{"hidden_size": 64, "num_attention_heads": 2, "vocab_size": 3141, "norm_eps": 1e-05, "rope_theta": 10000.0, "tie_word_embeddings": false, "init_std_o": 0.158, "init_std_up": 0.158, "lr_head": 0.00673, "batch_tokens": [8192, 16384], "doc_mask": true, "train_tokens": 116300000, "max_steps": 10272}
Each number is 128 + 32 x the weight over its row's rms, rounded and kept within 0 to 255. Layers, rows and columns count from 0. Numbers have three digits each. The size before them is the row's rms in percent of the matrix's.

# gate: layer 6 MLP gate, 128x64, rms 0.434, rows 21-51, columns 0-63
# up: layer 6 MLP up, 128x64, rms 0.454, rows 21-51, columns 0-63
# down: layer 6 MLP down (transposed), 128x64, rms 0.651, rows 21-51, columns 0-63
gate21 088:127096108135130172119146099149114104071118109124111157075125115126199165138169161112105063078131091130093139110145117089072106141130094079111122054127059100157119129087099063115116162115172142
up21 101:177157123116125112153101081126118167069135164143087123130138138199136143113125095130175150116188100147131066132071137154217145097121143107088157142047107192115121132136160130143171106129130129
down21 099:161128058157080173128113146173114108154134151067146091107080165103097116151086121154116105111126192170123157131172142141035133110080117144138122162129170117101150080141138175168143157163119160
gate22 107:051102123110145140131201149181164133114139183110091144133105125089100133127129166135131138173162114113180171110106168138191128094120078108082161146151096077129164124060095094149139163083132127
up22 105:147162096096071103129065134134170131120131119135125143104097121087118109166115147128200162119168056171130043187133092095134136122184127129139126139151108187117094121150109121168179148127153077
down22 110:115061106172152170103163146166114122145188177143090096182116138106124151103077123102119148178134152136187148127112096109186132113059095121084188074138129077129150106142098125160101126157099127
gate23 104:147152159136147157165107107136114126038079115163117115091067192144181137207215129172146124118134105137117128136157127160097132145147126139098133140089184148081092120115125143140178128125104090
up23 105:130124092158081168126114127179134191042158068109157129164107167123065137122191118145100151146122122090123081109172104114168146206122099146127134116141157081138143137128165159098140148086112106
down23 106:103073145119129116168147157152135114161147138091140101182151121139116081091128105162152117150100121181130112139195112153087112134101120173191101031193143155129185166098143141104130071124116140
gate24 100:109175078130074130079110088135143094117068098091136122111123131095125119161116156129189170112154080165121064142139146060148130192108079112167108156078123152070099151142125147162076116132130124
up24 104:156159091122113114086111173142081065161134094150083180144146068117128080098165090095139070155139161121114116098170133110160124121089109094088146142197078149168104111091121121102099156167102166
down24 104:105129083167155107165113175111134036137147142107083139175139150129133173150075148104123121139060111087184151141103112102086069101105116151174123095094120120135134118144128170178076111164111080
gate25 095:085203127120156133124177114155116145142147110132129165133170147099215203110126163104101111095103174112104180169147115147128166163107127132148171182160137136125115083090122130083145205126144124
up25 104:077133118124100162134160128139186145088118136132090176171131153146163111098098064108121161159106129127126123187170126105095122158105137096089062080110172071159124121067130127047149145122172121
down25 102:135101191131189145147122133110107142132211146157157121144078147132155071138071149126138139064081139131133147100139114141110120126141156129209132122109104158145129137191180099185106074123127181
gate26 088:146081165116149107134099123132175149104104065079122155127138053204081136112112113149133124129215088157121126075163123151122088119125117127199140158117137156084168140156103108105090094097121105
up26 088:150120147100150079095132091137115111122101089129136126082120159154132134117148179171134073171139114156184118113167133141149127168160086156218171105193116127131134158062087070084171120097126137
down26 093:141105121181124144136134131100076098091211104143128088157128076188087098065115084154117185092191094160103146153136166142133149110143170117132132080112145178111114118109145116163136121078151081
gate27 103:133115183026162118130104069104122102099167106067157119071098126121133156133121107119139110100115136187145072164112118086128130156093111161158128142140127089132151096089148146081203135106157162
up27 103:166117072140207077083076126138169172116148193137135127121148100090139099094074155107089120110107143150155140111164128186074126102115124130087166116101149119140149113202124166135095089159101147
down27 094:091156139127106123113057202081057121153117140164152158090104128084168150115105157125127112083106145155158148139145072074166167117068112173129082133107106096110079117132139140094187132146149145
gate28 097:115096156119066076142116063130067116165126092158150157069121136133103147187139081125156103154165135141136108152176145109121129130125161147128168137124077168034127102167148100154157109067139127
up28 088:097083147168100100127080122152191129129167082132090103124119153116102096092100164092120147127139129168092131105158243121139100160137076166086137135148088161104127176160086143137134153078155122
down28 096:161195137078145135194117174054125156111134165112183130112087155058175121151182123135163135091161084128114132083087087131117114167095114097142123172120089103101097112116147140155155120125141170
gate29 107:185175065168135154128120102172066112091091126115108073171060115173121102178090093147124067121161142121135138117115125163124096170086106116160139131127085119103099149168095116099084131071124137
up29 114:141142091138154175114145134128180127149130136122119136095168067085133064152150120164131124093069180153086114155135121136071092098131090176145093051108127072160132132171055140137084143133123105
down29 111:081078167121109168127110124179150103114138101178068136113085199145119159135089133133103096145123075110109132131102096119129098155183128167127205123064119097154097102082182119138182154141138116
gate30 098:140164165133090094189134145094113081145161097141122182093125111152076053073135111128117187138145124113120091119135161131104129117107099110143119138139151141166219122157080097158152084087160074
up30 096:165177111043122151094144126157081128137119109160144125162099126091195135159128147161139109117154071128144095171092092129142101077131181103118120199114118184179127073108141141155140170117111171
down30 094:149077119129142117174117084140136166137111110081125129111142137155112086111168207158103101108099165123161150148184128161211141185151130128139128150102139151129103152162121195055111109061152116
gate31 102:141124152108188139135130173143145171104119143083134084171122117105176101055120108167116095152077137151139142092125167155157201101173192082180081152095131158097139131155119117140173175134142109
up31 101:117088069135105069077150116107140085157159088139132106081107117109159076106054160085131099105122140140114150161136115123127162152168168187095157104130115178111055147101114157138148161119192140
down31 107:103099174130098157150146094108125151131150145080140115130158228104096134164119106168142158175095154137134187136087126078139151161051127136101067124121140094158159127093195122162118099119092149
gate32 102:182166125158082057175127131098113158126083075068129146185159189091138162188086189116147110144105128144119108139097112123092157134139136127064132127114102127105111091136172128106145117103130187
up32 104:135141123050091124112160088110154057109174166132104113158147070182109158142140132138167150129098043093116121192141095152123143084133173119124174129107153156100103132180124124149097170139090149
down32 103:125125107166124159170103109118121129140152158124208154175134067098124113164127144110118120151067178134150186045148172124116172146136176108087090140130086085135125149095126175158155119188106106
gate33 101:118137086123120129151189154135115156188141048096170123157085122188121125148145130155141061179085156095116135178138141082128101186094118145150154141154116125113104102087167104123141188180104151
up33 100:167142139089169088131157114136117190151128121158084067143121150175123163091087094124214151116135127112145139176134061163132122109144046130134159075100124154149086134124153177128130149125172160
down33 096:142090143112159144194108181108046123106111121157127141144179134158118104125253094126128129156101119080119149149153150148076147098146088151114096142145116125127131145148100164131109092153114062
gate34 101:115168116111158084148172100144116172124131103150146152165118095106142127110105204116165112137086160077172112064173142173112143112128146137163156167103089141148203077113177083131148120189100137
up34 112:149116100181082132114114165106113111123109151186129163184106126156137137138170142141066185084147118044111084098112168137115120139102174129060092128163118119050124113124097080084125146114116120
down34 107:106131148081073102120079155129133103107187147202135151116106112124205089083115165125130085153106148168114168137170145136139122143135130148181143136181117206112152156076169133146112089161128088
gate35 097:096122078163170081140092106115107103167067120136149162072162140113108165087088124095130144082050161153173144126147072163117120136138097116186128162105144127152053105162131088147147141089138135
up35 095:145174130113176135172194112169118122157171089076162189075095121096105126154139084134168111144098184101160109134135143129102095121134133127099135173130110123112156144076170163164089119171047130
down35 102:144130159112105134123131093169098138060157113165160077148147139104121169131166112154151080181178097177128090166118157134138103150156160151150167154174125111196165134178188154124151151075094170
gate36 093:142178139112164027087164109171128137128126083105073147123112082142054187141136167120118121169097143146146091144113080156154110072137097114147143111130150122146107169138136106161124188117105178
up36 092:110143109141101118174131206166172154114140129068192091112081157107093084171128159146132161134126143143125128077178111145176133156094186148107119130138081108201144101118172178146134102103130159
down36 090:153135133062137170124071130136149138115080082166115147156198175146113113097099090118053117115130143148145133153163115158110116108128117107151077139118075225141147152135157146082135130063145131
gate37 098:171135130183095124120147140161146163133139068131099186142135128131106033104134138116138148136097171155107147129172178138135117134049122121072087150162150203155190114115103098119150148102116097
up37 102:120130101142154141158155128147056114124177168135131116095098133168173114088120082161126059155177141146184208123104141132123125084076139153117137096096151181152118123169138128138139175056128166
down37 098:141169141151115136126117144118075122135099127136156094115152143125097152143195075063090068114156115176146163178166129165125068098178099169152125136100122105090139104066091148126136097137165056
gate38 106:081073150096142153131137127193129153075164089081149123153130089083167150129103153115118134140146106109126145141101078171120103133086050126174096149111052126150100141149148179174175156117092145
up38 101:128102160124080144107180143121112130098136088111183118135190116121189053134106142097120103120121134097093125144118133201093075143118076083126062147110155162148073144114121139112211130108116138
down38 081:165175094179178124140107146100134116173108183165090132125099156145081160098163109166152133149125134178150145148149129033174145132153171145081182099130148111121167102112137086105059116140144116
gate39 103:116162083170118118178089080121119083137112077195082084083146103104148168118071128157129100150144139116146093091153129108141121122105114093103132163193092134107138183137052129136168109077144158
up39 101:147113064164128095112126101152100131074178129138125082087109108132093211090171157137098119135186097154159091119090131120138157085101111141162155165166089149148082118066097165156129091096146160
down39 095:138125123126107119143090138115171194147125165139140146124156101121071171161084129126153178179083161133134112070130106140087110114140102155068134160131151112127130187188047087114136075095087161
gate40 095:165123175127138159104135132117120067116120091151128111092165124130222090126071142111091090208057135152103172138128133098182157126141144130157167135140106109163093134168079153075146107129111107
up40 091:112090106147111181138057126132102105126106113127158067152095166096155108148068185149110101092172138158152131107132182070121130136077104157135102198076088158098096172129162137148127100126164111
down40 093:104164143160123179144173090099085096148121150148123169109192060173099117132145098118157175097078126137172136082134132107129108116081110100109120100118192188144150189074112113177108106108106128
gate41 100:113104155118083116076130069106104093153152162119071138113087192207104143154162108140122119193137135144125135154154093191136139149166113109053136182183137113141116166106113130126163175125123145
up41 105:155130132172085110103151104060128124096119113086132147100153181057113099095132110186088141057131195160150150085169124123143164135167173113121110148133126130129136183136129186095175137172149109
down41 100:080118140151165108123175115108178127134151062080163114142092101110153182171112091111115194098105137143208161135106158096136138113104150162112160076086068109118133145130125181102185133157139141
gate42 106:169139190133184147112142101163096179137157102132180138128095128178172097182055079179087079141069150124139155098152136143131149161085097151151162099145106151129139095180135160123099143119140147
up42 101:077063084130182156110112205173058092094153144170119127189117074123177100126099115083148101118089129109150172144153122091113168119140128126114127126160093107173114125182128129130113170161145113
down42 103:179154108104102118127180050140149087068106146128084130066108161158122161087172094172111119163175119133119075126121120204115092161132144107124099134123146160111153090081114123140169119143157181
gate43 107:091139069135136098157124137151111154093168096173131115102140161113160117164068191170141083143165136138153122161102081078106124126122170113141085141089111170175142093135038114104160154094140081
up43 108:138156130137160078153154147191109146139161064110177119140128154068092081097171144131123070067098135130148147166151112085179173204083113084079159093147135136141103127140104149115152129144139130
down43 107:093120144157182186103072097150169087127102091117079076113163155102144138123112135103087133153121074087090142123112199153126091108101145111177159141109181130043153125112126116138108124108176095
gate44 101:164145171153189083148150158194103140155084142121169157146104105157105113135134138154094135110133166133067084073189153138142128105119120081094123098171124080133148064097113146161114184182129108
up44 110:084119101130095109122126141152111182084112089155108118091119066120109100183177158109117149168107139171130082103178130127119131187135074191114167094065162169121118140126138154081072163126091119
down44 103:184185141106104117120110149140163122156121151161117132134094184111147147129146110153115126143171099103098084184067179110076061161125123181125130126192094128131180091123112128128164162187136186
gate45 096:179105102193153105119141137133074048082186102108105177109117117180097127143133142115142133145049136132094059132137113173116102207148144143142147099121120146162142131183107109093126144120110109
up45 090:110168108087070160124121099133119190067138108090156129105143126106123108081085096157171166093079139114146160042096175119164120117122151159107141170146144176082138145134121160184098153111100090
down45 098:117114134111093088132176072094101156208115187123127106141125126147116146108110134106121155105154086121215094128168093135057123117110108186144152093103049117139106097168148103165166118139135115
gate46 100:067127094104205174138076203108130101112091103153127135124097143154101143169113156150141172147109134164125096128152139184129148214116119122081158193103137105155118123081136166123148111097098100
up46 098:142115109150128147122105174112092168123151118130112159154114130093095100188163085129153161164169060129115152123093134167128151095168122142187077133112118170054159146131080168110038152151155125
down46 101:163200112087086097136175144188114169193116153072083102119149157122121126129090172119128124125144156084097113125122155116145113060146096147120159072133083108157114126147145104117078154078134191
gate47 103:158189163168103144171185132136149127099163143128206136136084096127163093081159104126084129140091102109146170122161130143123137154127130106195179186088151105127175081176125147151156093129172130
up47 105:163161177163077153076148117085129116067169162139150120122137087143145091115127114088087116117111105123111134189151127141100131150095159121109133124086175108160179098085124063122171201077146085
down47 104:108137136126123119159089166125158091145140156133114123151151168117096205133170109122127108084145230088098113121152096052077115128132110154099101123152074175082121101154159148190136129121097162
gate48 094:194167080095083114145064134079134144121102077095142127102115126117171127136088136098115105156117078120091143081170152073114096109106135125151080169125128185126097150150125121052129184124176149
up48 100:132137118111123146157123185146075119089138118082093137129067161144136117139093075144166112141160126129124144091057110128164123092082082122114152166156090147135148037132191165183096164161149132
down48 098:170150115125090128152105075104135110098107083099074156172145094162137158149095130072122098134185108157095071107199151133052075149126145117149126091128150162104139157114094173095101147120179116
gate49 104:122116079149162104108143156102103107114077094137117087147096192091113093118130142103101099109101165108122164097173116131100152071105108134150133127188154094147190055185123115076187140083118151
up49 107:189125194128121099151119125187102129183112127169085090153153083082137177142143151088118170156153101104115130157156063111083121175140149164149157167117092120141118154084100144189126173172139140
down49 104:104177073106127091149097119185106134122156155125118167072094104152152127147116110104157091162138102076191175127115155116204152154127166145163097109123128176105131139051091121125135087163139071
gate50 101:125084123102084108156067116082085141169080088073110132165143095080130107089155089070179138155081137088109111171150115156128124128101108109145203131157112120130123095087154148112121102055143126
up50 095:151141085104164097124148163139163142139098174159097112155188096069185134107083162091121130139087110131171148173078097103138100078145196087146132163079107175130123144114139149131140195142141163
down50 092:152089146123173085138152131116128126041085104089118123142164069154082112058164088141142152123127126102073141069162155156130149158144160136190076105114152080104172106153098123131111144098126095
gate51 104:152110091145128154125131076071074115128161079106094069102175185177100095138088105120097121114157135111163173102166083177128148122124123124122116163139122132189161067114149117117161048144114109
up51 100:113143103142154119203117168146191092131124125168110050137094102105099129071128158133133134063114140149105103107134085091146108123096107071133189067114094134093085123151117184148154079145120132
down51 099:136104177104113126151178169051150099182142148100133106111156164061095184154119128124170109093149154090166084115156099083140104123117115158113161162109087099099138105142128106055188103118134102